Part of a small language model's weights.
Size: 15 layers, width 160, 2 heads of 64, MLP 1280 GeGLU, vocabulary 3471, 11M parameters.
Architecture: RMSNorm before each block, rotary positions, no biases in attention or MLP, tied embeddings, normalized queries and keys, local attention windows, paired heads, shifted keys, gated attention.
Training: a variant of Muon for these matrices, 691M tokens, 5273 steps.
Each number is 128 + 24 x the weight over its row's rms, rounded and kept within 0 to 255. Layers, rows and columns count from 0. The size above them is the row's rms in percent of the matrix's.

# layer 2 MLP up, 1280x160, rms 0.24, rows 109-271, columns 0-39
size [ 96  99 106  92 100  91 104  96 105  96 104  95 103  96 100 104  90 106 102 105  98 101  96  97  95 102 102  96 109 106 105 107 106 102 108 106  92 107 104  93 108  92  95 106 100 105 101 108  95 107  99 108  95  96 100  90 108  95  96  97 106  96  92 106 102  85  86  98 101  98 102  93  88  87  95  85 108 104  92 102 101  90 111  95  96 101  96 110 103  93 113 106 101  82 102  91 102  84  91 100 117 100  90 104 110  97  97  99  94  94 106 104 108 104  94  96  88  87 103  92 102  99 102  86 102  88 101 107 107 104 103 106 100 102 106  79 106 105 108 113 109  92 104 102 105  98 105  95  97 102  96  99  99  96  95 103  97 100  90  94 104 103  98]
[[ 80 126 120 103 108 123  87 116 140 112 104 101 172 140 125 121 130  89 146 158 148 113 160 139 117 132 117 148 134 156 160 133 126 118 131 111 141 117 116 133]
 [145  99 115 120 115 128  98 135  96 127 124 104 118 158 138 131 113  62 151 149 141 146 138 123  96 135 131 128 139 162  99 127 158 128 107 106 129 139 197 125]
 [148 118 155 140 151 117 162 141 115 104 100 104 136 123 131 119 117 104 137 132 102  98 119  98 129 128 114 109 136  98 153 146 141  88  80 129 127  75 117 180]
 [147  87 148 139 141 116 130 104 172 131 129 126 113 102 150 127 145 144 165 141 114 109  97 162 105 103 170 154 110 131 165 109 147 102 145 137 122 117  95 156]
 [175 112 140 122 155 143  95  98 109 156 103 141 177 116 146 114 115 144 122 143 151 112 169 127 168 131 124  85 143 174 123 151 147 143 142 153 116 107 141 131]
 [186 129  84 126 154  84  90 117 125 186  96 107 156 191 120 167 143 118 166 102 125 140 116 139 118 136 117  88 142 147  90 150 124 129 104 164 143 133 135 104]
 [134 143 144 143 156 120 165 173 138 106  93 106 138 131 157 126 109 151 155 104  70 160 133  78 160 135 133 113  88 107 149 159 171 117 161 114 105 128 133 133]
 [133 118 152 165 133 148 143 165 140 129 155 132 134 168 119 159  97 149 135 115 172 156 154 125 116 161 139 173 118 131 114 104  79 129  89 142 126 158  98 133]
 [108 115 147 158 144 155  95  93 146  71 167 116 108 118 107 118 149 107 140 136 144 159 127 148 120 130  90 133 132 115 132 129 144 121 113 114  90 136 135 178]
 [119 119 155 135 159 102 134 180 131 112  79 134 138 110 131 104 159 125 146 116  97 183 187  93 140 134  64 125 117  85 129  99 109 146 125 151  94 126 110 125]
 [169 137 105 137 132 145 109 137 122  53 116 104 111 126 139 133 116 129 105 119 131 116 114 114 108 129 119 117 120 132 143 133 116 148  96 176 116 113 117 104]
 [105 156 125 103 113 110 112 139  89 138 141 125 135 100 144 130 144 124 141 122 163 132  77 124 119 157 121 138 128 134 110 156 119 120 133 109 133 125 153 128]
 [154 124 122 166 194 123 122 164 102 111 129 142 151 135 133 161 163  97 128 151  78 124  93  87 126 120  92 153 104 122 146 138 134 143 166 153  85 109 108  82]
 [132 144  84  93 121 114 118 132 171 148 125 141 120 147 150 147 143 128 135 144 159 162 102 142 136 125  91 130 166 145 150 134 195 154 131 140 141 133 156 136]
 [153 141 124 146 117 111 127 100 130 120 131 136 171 144 128 156 141 136 156 101  94  92 125 175 132 144  97 126 135 165 158 143 151 123 120  93 137 113  75 113]
 [163 162 117 126 134 103 128 160 143 141 108 122 110  91 122 111 100 173  88 175  95 104 124 131 125 148 134 132 148 125  98  98 135 124  80 140 129 112 145 106]
 [125  98 138 150 134 125 128 103 102 177 110  94 111 121 129 138 145 158  94 124 158 172  88 146 138 129 151 101 103 146 137 112  86 174 134 114 119 131 159 103]
 [ 92 128 130  97  91 113 157 146 121 146 122 141 154 128 140 127 155 167 102 113 145 129 128  79 130 133 146 132 150 140 135 120 118 163 122 128 138  96 115 141]
 [135 141 124 140 145  71 132 124 141 105 104 113 110 175 127  91 135 105 118 120 131 142 106 149 132 121 161 129 125 152 140  90 158  96  99 169 159 144 110 201]
 [114 143  90 106  70  87 102  82 102 141 116  88 152 131 137 154 127 148 113 140 136 126 167 166 124 124 144 129 110 128 149 140 131 127 111 120 183 126 154 127]
 [ 99  84 149 124 148 129 149 168 138  93  93 132 168 132 115 128 143 128  97 152 108 116 112 140 147 124  96 137  81  90 134 141 144  85 121 139 149  93 153 132]
 [148 147 130 110 103 114 101 109 142 142 135 130  99 129 148 155 106 141 138 134  99 103  78 136 118 142 136 131 148 126 163 105 107 114 111 118 148 145 108 186]
 [115  90 163 170 109 151 146 103  87 149 116 131 144  93 104  94 130 140  85 116 109 123 107 150 169 105 112 163 148 131 141 106 130 125 108 126  86  82 108 145]
 [111  64 158 126 147 141  94 156  96 143 177 117 127 105 122 109 110 147 140 161 171 157 118 162 142 166 121 118 102 126 146  98 144 106 144 132 168 106 121 132]
 [123 131 154 144 154 115 152 104 159 161 112 102 109  95 110 130 139 122 142 112  99 153 109 118 137 124 148 112 133 101 116 156 158 165 148 102 140 148 164 146]
 [112 133 141 123 149 142 115 109 148 146 115 117 102 134 129 141 124 117  97  99 129 128 126 118  91 185 124  89 105 149 169 139 132 114 134 124 144 108 118  89]
 [152 145 165 110 136 117  99  86 167 156 124 107 151 107 154 138 102  91 139 143 130 132 167 132 104 127 173 154 107  73 175 104 133  88  85 133 141 136 120 131]
 [150 141 116 104 125 105 148 135 132 115 148 129 114  84 167 150 164  96 155 143  88 134 102 106 146 114 151 131 149 113 125  95  65 101 126  94 145 127 134 121]
 [113 117 133 104 142 131  82 109  97 118 124 163 126 167 139  70 132  99 166  98 134 149 115 157 136  90 114 143 117 116  99 138 129 117 112 128 144 126 157 141]
 [167 170 115  95 123 133  86  96 157 114 161 192 105  86 121 130  91 163 119 165 156 142  92 123 112 121 156 146  92 139 152 137 122 104 120  85 152 129 145 151]
 [113 146 153 151 118 131 122 142 152  89 130 140 134 146 112 105 141  96 109 144  80 115 126 136 149 137 167 134  77 142 123 120 113 163 155 109 111 141 137 139]
 [145 130 118 104 102 110 180  99 105 148 150 145 125 127 146 129 139 136 130 122 132  88 127 153 130 131 128 132 120 150 135 147 134 151 116 100 114 143  96  92]
 [ 98 138 143 109 141  60 148  88 135 103 146 122 141 155  96 170 105 112 180  93 125 140 141 130 130 113 150 164 139 151 122 126 114 119 105  99 158 116 124 114]
 [144 105 121  79 125 153 122 146 115  96 143 167 114 111 156 131 134 144 155 147 131  89  78 150 148 157 120  84 100 147 160 112  92 171 139 104 113 153 134 143]
 [140 147 128 119  93 121 163 109 133 111 159 130 150 118 129 125 105 110 170 140 132 118 142 118 128  47 137  95 122  94 104 124 126 133  96 128  87 129 106 146]
 [144 144  91  95 139 105 163 153 116 105 151  64 131 138 158 134 140 136 165 101 110 118 128  95 124 136 135 124 124 135 153 128  77 119 141 148  96 193 120 114]
 [115 140 101 126  86 119 108 147 129 126  66 157 108  90 147 116 155 148  76 170 151 138 109  75 121  99 154 170 111  87 116 109 142 139 142 165 127 110  86 139]
 [154 113 154 118 110  94  86 109 115 122 118 130 111 108 149 147 101 107 120 134 117 107 133 107  94 109 145 148 126 135 149 153 139 136 106 133 114 161 113 127]
 [111 128 149 121 136  85 162 182 134  75 142 105 106 107 142 122 108 136  79 118 126  80 172 121 171 129 166 133 147 108  57 149 131 130 158 147 118 114 121 170]
 [113 120 125 140 113 129 149 177  91 150  92 114 129 124 124 138 135 145 126 148 113 162 113 162 144 123 117 136  87 140 134 154  98 121 133 111 128 113 155 112]
 [ 96 136 127 150 143  88 148 150 140 114 151 153 149  98 117 144  99 121 111 128 135 129 133 125 123 162 131 129 116 126 142 161 102 149 126 143 166 127 112 174]
 [137 144 177 155 107 160 101  90 136 131 148 131 129 120 139 134 134 121 134  96 151 164 107 113  67 116 115 136 133 133 127 153 105 110  73 149 127  99 149 152]
 [126 164 161 121 181 144 117 145 128 144 133 112 106 103 158 166 142 132 117 102 112 159  89 123 123  97 128 116 132  92  96 128 130 144  84 151 122 151 156 138]
 [100 140 135 115 126 152 105 127 101 146  97 112 148 109 137 108 123 159 162 139 139 128 110 105 109 176 106 124 103 128 168 129 157 139 121 146 123 123 154 133]
 [116 102 167 160  94 123 130 122 105 145 105 148 146 157 171 167 133 102 131 146 109 150 128 100 109 120 175 144 116 145 105 126  82 100 139 134  65 143 119 134]
 [169 120 108 106 156  96 105  91 105 117 171 145  90 135 142 138 149 159 187 152 131 140 131 179 113  95 115 147 111  95 146 137 141 152 133 118 145 112 123 116]
 [161 129 164 105 130 116  99 120 122 138 162 109 105 108 168 147  91 138 158 127 150 143 170 159 142 147 109 119 148  97 140 100  89 136 109 128 131 125 135 131]
 [ 70 111 153 108 100 148 133 107 161 136 104 158 133 126  95 146 107 101 161 122 122 118 156 116 164 123 155 138 151 106 124 180 125 124 121 125 156 126 110 130]
 [142 148 127  95 147 122 118 118 123 152 158 149 142  70 112 138 106 116 164 116 116 109 125 143 121  71 145 123 147 164 121 131 169 110 121 139 118 114 120  90]
 [164 153 150 101  98 106  91 109 137 124 126 111 145 109 152 148 100 113 162 140 135 139  82 136 135 116 172 142 116 166 139  95 123 138 108 129 178 118 163 123]
 [101  95 100 138 118 162  96 111 122  87 157 191 134 119 105 133 104 132 124 161 136 131 135 138 152 112 127  96 159 134 131 144 129  65  68 120 128 133 121 122]
 [140 113 124 158 156 134 161 205 172 141 147 113 118 152 134  90 114  81 117 102 110  87 130  99 140 143 141 148 130 148 100 119 126 117 155 118  66 115  91 110]
 [147 130 179 129 118 120 125 138 122 173 118 154 133 122 154 104  96 131 134 119 128 163 141  96 168 108 127 149 171  87 176 117 166 164 149 123 149 135 130 157]
 [105 118 135 144 170 124 132 209 146 110 103 122 156 127 140 136  99 151 135 117 139 121 122 136 130 121 164 131 140 109 119 166 136 151 143 138 105 150 118 141]
 [156 164  92 126 120 144 115 129 148 142 116 111 106 108 127 161  75  96  91 139 104  97 154 115 174 121 144 165 180 140 161 103 104 135 157 107 102 128 110 169]
 [138 128 145 128 157  99  82 159 145 123 120 133 100 124 175 137 139 130 101 127 135 133 135 136 108 156 125  90 131 108 201 126 171 108 107  95 112 136 104 114]
 [158 111 107 184 136 135 135 128 133 117 107 164 142 155 121 156 122 117 149 120 133 122 160 110 142 141 133 191 120 198 136 139 110  87  97 110 151 130 119 135]
 [136 112 124 100 108 103 144 107 128 101 111 101 154 130 140 145 120 110 116 131 120 140 133 148 125 158 115 149 149  84 134 156 144 148 121  85 133  67 148 163]
 [118 114 132 115 181 137 108 146 138 132 136 141 109 151 106 142 114 120 131 105 113 123 143 141 115 112 129 115 123 127 153 159 118 197 168 113 117 121 157 119]
 [155 136 124 128 111 126  94 104 163 147 136  78 146 128 150 139 102 102 133 116 144 119 145 121 122 127 136  95 127 122  73  80  94 110 147 142 102 124 156 166]
 [163 133 171 129 122 126 102 144 128  84 116 129 120 105 160  84  94  84 178 120 117 105 129 126  95 133 131 121 134  86 104  79  94 137 162 116 129  97 129  98]
 [132 149 149  90 136 109 148 190 140 150 133  99 144 155 159 104 119 137  86 113 157 108 137 133 131  99 143 124 113  98 155 128  99 110  74 117 135 126 129  98]
 [144 115 138 136 155 111  97 152 121 175 130 108  91 123 106 118  88 141 198 120 130 150 114 159 158 145 138 112 157 104 132 140 119 137 117 168 162 116 135 161]
 [176 101 127 146 136 123 101 142 130 129 121 127 127 109 147 155 137 198 137 116 161 136 136 137 153 153 100 154 122 111 133  98 137 128 119 119 155 133 108 157]
 [148 130 150 140  93 156  97 192 109 151 143 152 108  78  92 126  91 145 124 127 140 142 119 112 122 125 123 126 157  86 122 122 167 120 112  79 148 123 164 151]
 [127 111 138  85 129 101 101  74 129 103 126  83 105 173 143 102 141 120 111 141 134 155 135 159 124  88 116 158 161 109 132 110 153 120 146 133 107 167 131 123]
 [ 92 128 133 143  95  91 118 113 154 158 109 104 142 113 128 134 115 165 137 176 103 103  97 158 150 104 130 145 168 164 158 137 124 112  99 127 153 155 157 139]
 [165 120 117 118 152  81 146 124  88 112 133 110 107 162 107 132 176 133 134 120  89 127 128 151 106 134 149 139  81 135 143 130 143 149 134 115 148 113 112 177]
 [159  84 126 115 133 156 131  71 153 109 147 108 113 151 120  69 114 122 115 138 131 137 155 148 174 126 143 107 157 139 148 135  91 114 126 146 109 113  99 139]
 [ 97 147 168 109 150 114 124 129 139 109 134  93 109 158 147 137 115 111 114  82 106 154 169 144 159 124 129 139 139 161 196 163 153 161 157 183 150 115 136 115]
 [126 166 126 112 155  82 154  86 141 140 139  91 104 131  99 136 158 132 143 125  99 162 124 142 101 130 149 115  79 107 138 156 107  80 128 100 137 131  97 148]
 [120 116 107 152 113 169  94  92 140  94 166 146 147 135 108 116 120  97 146 142 104 123 122  85 132 113 152 135 127 110 108 138 139 100 109 115 140 137 163 118]
 [131 143 154  95  88 145 115 146 111 153 113  94 135 170 117 128  74 102 110 109 179 122  83  99 134 153 111 120 113 131 132 117 141 124 127 125 117 134 118 111]
 [109 174 129 168 122 144 105 115 138 181 126 149 157 105  97 116  98 138 142 129 118  97 125 122 143 160 146 118 114 113 169 105  58 113 147  79  94 118 133  89]
 [128 152 176 138 148 121 107 124 132 150 121 166 156 107 112 150 122 143 127 119 153 155  94  98 150  67  97 142 107  81 120 112 144 159  59 126 160 103 127 167]
 [ 93 166 188 117 197 178 155 152 127 172 111 133 128 132 146  91 164 125 135 176 124 112 139  70 183 150 157 128 128 116 117 127 170 169 143 109 136 101 160 127]
 [119 100 116 137 156 140  75  90  89 130 132 104 114 109 146 126 133 131 141  98 147 155 123 113 140 140 117 165 118 100 148 145 146 196 115 154 136  71 147 143]
 [103 101 131 124 111 122 146 101 108 123 106 167 103  75 160 164 137 147 106 111 143 190 121 132 134 133 133 147 103 127  78 167 116 116 124 194 136 165 130 105]
 [ 91 133 132  89 113  86 105 173 103 125 141 105 125 169  80 115 133 140 145 133 112 108 107 133  65 183 154 122 107 115 137 128 129 103 163 173 164 148  99  92]
 [167 137 117 138 124 116 112 112  95 167 127  92 118 155 129 150  91 114 169 151 128 145 123 160 165 133 111 104 139 119 144 130 119 124 159 150  99 118 139 128]
 [159 141 160 123 154 124 113 112 138 155 148 142 111 133 197 164 138 103  87 133 113 107 122  92 120 140 108  85 114 104 142 149 105 123 147 110 127 116 113 173]
 [101 106 156 112 116 146 151 149 115 111 113 144 115 146 153 108 131 132 101 145 116 124 162 111 152 131 126  86  98 144 152 100 163 140 115 138 117 137 143 157]
 [202 171 152 122 120 167 183 114 153 132 112 141 137 122 140 147 142 150 116 129 115  84 160 126 128 166 141 150 124 137 152 123 142 117 166 155 119 138 131 157]
 [ 92 145 104  98 160 139 111 149 168 110  79 120 134 150 132  84 124 135 157 131 136 105 157 134 113 144 102 164 143  86 121 153 141  90  84 178 153 122 134 139]
 [170 130 128 118 106 152 150 105 111 126 169  95 117 187 135 143 102 147 141  98 145 138 131 158  93  78 152 135 143  80 140 144 137  85  85 148 118 143 147 140]
 [156 161 123 102 123 159  74 118 102 148 169 120 135 135 139 108 131 139 114 106 144 108 133 128 142 156 118 163 140 118 142  77 105  80 140 114  91  98 113 129]
 [ 81 147 162 140 114  88 165 110 120 146  95 146 109 122 120 118 138 119 135 124 126 127 150 193 137 131 187 123 101 125 146 156 181 123 123 102 150  93 187 141]
 [ 97 118 100 144 166  71 114 132 127 181 160 130 134 128 134 104 112 172 113 113 146 158 124 105 167 111  83 146 103 109 116 147 138 130 109 142 118 142  70 122]
 [115  94 135 130 166 137 113 141 126 141 153 122 104 127 142 124 105 160 126 123 134 161 109 105 160 129 117 137  87 129  98  93 148 119 149 146 158  83 133 123]
 [102 103  81 125  93 143 128 137 115 105 126 130 154 112 138  81 109 161 134 143 119 114 127 116  77 107 109 126 120 172 146 137 120 122  93 117  98 144 114  87]
 [ 89 143 153 143 162 143 131 150 155 126 116 131 144 114 133 113 147 133 139 108  95 125 143 109 142 127 114 119  98 132 157 131 161  77  90 137 173 134 102 105]
 [141  87 157  95 126 153 167 107 139 122 153  83 172 107 124  97 122 147 117 147  97 144 133 115 132 136 117 105 113 117 161 137 127 111 139 117 146 114 114 120]
 [ 92 112 142 122 129 136 113  99 172 139 144 139 164 104 140  75 135 145 164 141 150 149 115 119 167  97 140 117 117 119  95  91 130 119  96  99 135 150 116 138]
 [ 67 154 150 123 133  96 112 164  93 153 132 112 131 115 117 133 128 144 146 102 155 141 107 126 128 130  73 125 128 133 143 110 104 174 173 122  95 108 124 166]
 [163 156  99 164 183 107 115 133 135 187  77 112 155 137 160 139  96 161 116 127 132 145 112 168 108 122 137 119 118 138 151 112 132 145 140 154 121 104 152 143]
 [132 129 133 109 111 106 159 133  54 170 122 125  63 135 138 145 105 129 152 128 120 152 106 129 126 118 174 171 117 152 131 130  95 143  97  97 108 141 148 119]
 [ 98 132 144 118 108 143 138 128 165 111  84 104 134 149 148 155 184  78 127 105 136 138 114 159 130 126 140 110 145  98  97 104 151 126 142 139 114 194 163 105]
 [ 59 143 188 160 138 136 149 170 123 100 127 116 142 141 101 124  88 129 126 108 141 118 135 105 129 132  76 113 117 182  93 117 119 166  88 121 128 113 155 145]
 [105 167 141 129 170 146 116 117 132 111 150 173 180  49 148 100 117 175 126  99 132 101 157  82 151 118  99 117 107 111  94 145 117 117 109 135 116 137  99 177]
 [116 164 192 151 153 107 123 132 155 135 132 165 194 128 139 167 115 138 165 130 124 104 159 190 113 124  95 131  84  99 145 107 154 122 125  84 106 117 114 151]
 [154 126 173 104 111 131 107 148 142 124 102 144 153 103 135 125 116 130 128 112 134 123 135 146 129  71 101 157 112  71 139 123 104 117  93 118 131 142 164 130]
 [125  84 121  98 168 106 138 120 102  98  87  93 109 137 120 117 105 129 121 177 114 117 158  93 147  75 138 105 112 167 122  76 166 143 140 106 141 101 130 103]
 [150 144 150 162 159 142 111 176 111 131  88  77 167 148  97 122  91 105 106 116 100 132 124 114  84  88  81 133 136 130  86 145 106 120 142 129 112 117 193 115]
 [104 138 141 111 127 103 131  64  95 128 146 153 127 157 113 118 102 122 119  96 136 147 115 118 152 157 123 146 129  98 139  92 113 125 110 157  73 117 144 129]
 [153  99 100 159 119 144 146 159 123 118 124 132 114 139 153 146 113 143 150 151 194 132 141 157 123 138 134 121 147 142 144 176 128 141 130 139 169  95 117 109]
 [158 134  98  98  89 133  84 149 139 119  98 126 119 128 108 104 108 156 133  91 129 101 122 121  79 139 143 151 136 167 112 147 145 114 132 130 118 138 140 145]
 [150 130 117 136  97 121 149  96 125 107 151 127 110 154 141 113 104 128 136 100 129 141 161 108  60 129 146 147 126 143 138 154 112 105 125 145 124 166 141  87]
 [144 115 152 144 131 137 154  71 130 134 129 161 206 142 183 125 125 101 146 109 115 160 123  66 135 122 169 130 115 109 143 123 133 137 139 158 123 121 104 118]
 [166 129 124 154  65 141  97 149 124  66 151 186 126 153  93 121 133 103 102 112 138 164 114 111 113 133 130 101 163 114 116 126 113 147 160 107 110  73 158 132]
 [111 114 122 157 158 107 157 129 112 213 137 106 183 163 120 147 117 138 130 160 129 107 118  75 141 159 122 168  99 138 152 116 150 132 102  78 122 122 137 138]
 [103 114 118 127 118 145 143 114 162 116 121 157  60 117 136 107  83 135 112  77 135 150 113 121 148 115 160 126 108 116 115 144 118 109 124 160 131 119 133 160]
 [128 148 113  88 109 118 139 150 118 164  75 115 147 131 125 112 102 117  49 124 118 123 124 148 175 114 145 162 136 180 144 144 125 135  96 142 139 150 166 112]
 [147  87 144  74 133 131 112 131 127 148 164 154 119 133 136 108 120 129 112 147 124 155 139  95  97 107 158 145 120 184 171 124 119 108 126  85  98 109 155 135]
 [123 106 121 146 130 147  86 146 113  93 118 130 130 162 129 167 135  99 159 141 115 132 118 171 114 139 161 166 134 150 101 121 108 134  88  91 139 141 138 130]
 [ 89  95 144 179 138 139  75 122 100  95 170 146  55 109  93 139 107  98 165 140 115 108 151 126 128 140 127 125 146 116 153 132 152 150 114 128 121 101 126 107]
 [128 123 124  93 166 160 103 153 106 144 121  93 147 141 105 121 150  88 151  87 115 137 130  87 107 114  99 133  79 119  99 166  93 119 105 175 109 139 137 133]
 [148 182 103  95 112 149 149 105  91 126 143 148 126 151 130 148 146 149 119 119 165 124 140 165 120 161 123 156  94 126 145 127 139 121  98  76 110 147 122 157]
 [153  70  84 115 151 170 144 149 122 138 107 154 125 121 149 131 119 141 113 109  89 145  60  87 139 108 143 179 133 104 101 139 169 152 154 100 167 127 114 148]
 [119 124 177 119 135 138  86 111 163 125 122 125 140 165 137  97 132 152 174 136 137 131 132 100 104 131 143 141  70 110 144  87 129 127 124 169 140 131 153 160]
 [131 136 176 112 116 152 106 117 155 103 105 107 116 118 114 129 115 119 139 114 127 145  97 129 118 131 104 117  79 135 134  90 104 141 122 128  86 186 165  99]
 [124 166 128 140 143 125 119  94 156 134 107 143 154 133  77 136 108 125 144 104 105 142 136 153 118 131 116 112 141 154 134 136  91  83 119 121 108 101 101 135]
 [146 123  95 133  88  69 144 178 167 153 129 150 173  94 135 146 138 100 128 186 157 127 134 140 170 122 145 114 145 129  78 125 150 165  90 110 144 108 147  94]
 [106 117 123 149 155 134 150 154 132 189 162 127 146 135 121 134 138 135 119 155 192 111 164 116 157 157 115 134 143 112 127 142 150 116 120 115 122 195 124 162]
 [142 142 143 110 110 130 130  94  86  98 132 190 111 150 155 157 155 159 155 129 119 117 147 130 154 140 199 135 125 124 124 128 106 128  93 123 129 130 112  95]
 [105 140  90 107 123  87 140 115 133 150 108 185  91 133 100 155 127 101 164 110 143 162 146 175 127 103 124 165 106 162 128 105 137 133 157 142 135 133 104 139]
 [145 121 168 114 162 188 110 145 116 155 126 104 143 150 128 103 135 160 154 161 150 126 121 122 113 134 137 117 147  88 133 120 171 108  97  90 119 119 134 125]
 [126 134 158 147 112 161 103 117 162 130 103 118 103 152 185 140 142 104 120 108 114 133 108 183 185 154 117 124 124 107 155 118 165 124 142 143 111 123 138 106]
 [196 137  95 108  88 160 115 126 122 168 144 173 172 133 142 159 141 116 110 156 141 174 114 121 134 128 103 128 156 154 165 120 133 128 152 110 130 146 147 139]
 [127 147 120 120 106  95 131 123  68 125 135 120 140 144 126 126 121 153  95 102 153 109 147 152 120 112 128  84 167 171 159 130 125 179 141 105 112  99 111  91]
 [100 148 120 101  88  83 120 120 129 147 127 124 171  72 106 177 143 108 141 113 148 122 147 150 134  66 117  93 131 194 103 133 104 163 102 161 112 173 119 130]
 [129 114  82  89 136  72 145 150 111 146 123 117 138 145 139 148 130 127 116 162 129  98  88 126 125 101  77 120 127 118 129 167  83 136 137 111 119 115 102 114]
 [155 131 137 130 155 133 141 110 159 137 152 147 131 115 145 116 150 124 152 130 131  95  99 139 131  55  55 161 102 148 134 147 114 101 195 145 104  85 136 138]
 [114  90  92 114 136 154 126 154 146 113 128 106 120 115 124 108 101 130 118 122 141 146 101  98 104 155 115 152  88 106 132 128 147  90 148 158  85 107 113 143]
 [162 134  74 183 112 121 154 136 128 113 125 104 195 146 101 162 113 110  98 117 107 117 142 138 121 157 124 122 108 138 102 107 132 134 138 135 125 197 161 115]
 [170 103 139 102 138 107  95 129 120 133 153 128 139 104 111 128 142 101 143 165 113 109 134 123 112 125 135 130 141 149 121 132 114 158 120  90 157 151 104 135]
 [117  89 126 161 183 143 149 133 106 114 109 117 156 133 127 143 111 110  99 129 165  69 128 125 104 118 101 139 150  51 148 104 128 174 128  74 119  93 140 142]
 [134 152  82 166 111  96 136  96 129 107 102 149 128  86  90 168 106 125 155 112 143 118  96 140 117 137 124 124  97 147 133 153 132 158 108 146 143 127 125 143]
 [147 157 115 120 116  86 141 128 135 141  97 144 132 126 135 134 150  71 131 147 122  78 141 114 104  94 133  78 102 147 147 123 144 173 152 133 131  90 136 149]
 [114 136 137 156 106 125 132 126  83 128 145 103 126 126 126 121  95 116 139  87 119 114 137 156 154  81 103 107 112 156  90 104 124 143 155 156 146 145 144 150]
 [122 125 128 113 151  85 115 143  83 101 105  86 123 147 112 102 114 128 176  79 167 136 125 120 168 102 141 153  89 117  98 136 107 152 101 114 118 158 164 111]
 [132 122 150 172 108  99 126 142 135 112 128 122 162 121 141 123 125 117 160 132 149 104 133 132 144 126 137 142 168 117 169 131 122 120 135 111 155 157  99 123]
 [121 141 151 131 135 110 111 115 140 162 105 119 132  95 103 185 133 105 151 113 129 114 153 135  86 157 108 130 142 183 136 113 159 160 149 136 154 126 166 169]
 [104 164 100 109 170 101 103 135  94  67 142 144 121 153 122  99  93 125 123  72 150 130 188 126 146 124 110 142  85 104 149 160 172 169 144 133 162 106 142 137]
 [151 112  94 145 139 141 162 124 169  98 112 133 158 153 139  84 138 140 117 113  72 128 150 149 154 115 107 151 110 147 105 127 164 142 103 119 142 128 113 142]
 [100 133 108 152 119 130 135 140 148 136 116 110 107  74 131 144 126 132 115 120 122 123 133 157  99 137 140 162 147  99 121 130 122 161 121 141 120 128  89 113]
 [132 150 133 189 138  89 123 190  99 137 115  79 122 121 116 138 139 100 106 162 129 129 141 105 134 131 133 144 116 124  76 146 121 108  84 119 115 149 164 110]
 [104 115 141 165 106 133 169 159 154  96 121 127 179 150 127 105  88 125 137 141 136 131 159 130  82 115 145 156 146 148 133 174  98  82 110 172 145 125 106 109]
 [120 138 143 107 124 152 115 119 147 104 128 102 124 114 139 163 151 158 124 104 115 173  77 110 148 156 169 129 127 128 135 134 120 144 136 137 177 106 159  95]
 [148  51  99 163 111 117 114  92 121  94 160 118 103 160 169 148 127 141 118 127 120  78  96  76 114 165  92 118 125 114 115 120 156 196  82 137 132  97 138 139]
 [122 122 117 120 122 136 136  80 118 148 107  87 129 130 103 120 147  93 117 130 108 115 132 116 106 120 132 138 100 171 150  61 155 189 173 102 109 112 117 121]
 [111  86 113 119 130 169 128 154 118 177  96 141 136 137 122  99 166 116 116 107 107 113  95 127 141 132 110 133 121 127 167  95 143 136 137 106 141 104 101 118]
 [108 158 136 101 100  97 115  97 162 176 137  97 122 173 134 102  97 136 169 103 175 112 151 128 119 109 131 138 132  89 122 121 154 109 120 140 151 124 107 117]
 [111 115 107 114 111  75 105 144  97 138 114 186 108 151 143 117 170 190 108 152 117 132 138 146 202  93 144 158 138 106 159 148 129 176 132 130 111 134 149 173]
 [129 115 107 133 131  99  75  95 118 153 108 105 145 131 144 117 136 102 104 123 134 126 138 115 140 105 131 134 136 146 111 118 136 160 118 133 120  80 156 132]
 [ 70 179 195 171 137 107 181 114 186 192  89 108 105 115 183 160 126  97 158  96 147 135 129  85 113  95 132 127 123 105 114 137 125  72  82 110 103 114 106 170]
 [122 137 181 176 124 122 131 121 122 113 133 117 117 155 121 140 138  92 152 148 154 118 105 119 115 169 108 119 108 114 112 165 129 141 115 115 133 123 132 104]
 [117 138 129 185 124 193 180 107 121 144 143 101 126  92 129 180 135 155 152 107 137 143 131 137 120 154 164 125 116 139 173  91 130  95 136 136 107 202 156 127]
 [142  97 118 119 109  98  94 190 121 124 136 119 178 146  92 159 164 207 138 118 112 152 108 109 167 183 108 157 121 125 109 122 159 120 108 154 121 134 140 120]
 [127 117 134 160 119 109 138 123 144  91 114 145 158 137 122 124 110 150 102 128  69  90 139 118  99 114 151 116 119 137 150 127 135 127 163 167 124 148 156 146]
 [ 76 117 165 130 180  80 151 201 117 150 101 134  95 119  98 148 131 123 153 155 161  70 112 129 134 132 125 120 108 115 107 123 119 137 134 166 145 122 124 131]
 [145 108 120 134  94 101 179 102 113 147 133 131 116 102 140  72 138 132  97 125 108  76 135 102 112 103 121 128 109  99 122 148  95 178 144 100 150 151 134 141]
 [100 121 145 137 171 139 145 181 124 131 140 137  93 129 128  91 136 166 147 138 132 114 133 113 112 135 123 120 141 116 175  93 154 103 162 155 131 135 141 156]
 [145 103 115 136 124 159 193 143 120 111 113  93 141 142 141 123 152 161 151 104 119 100 141 148 108 119 123  98 134 147 162  75 120 155 108 126 139 144  95 125]]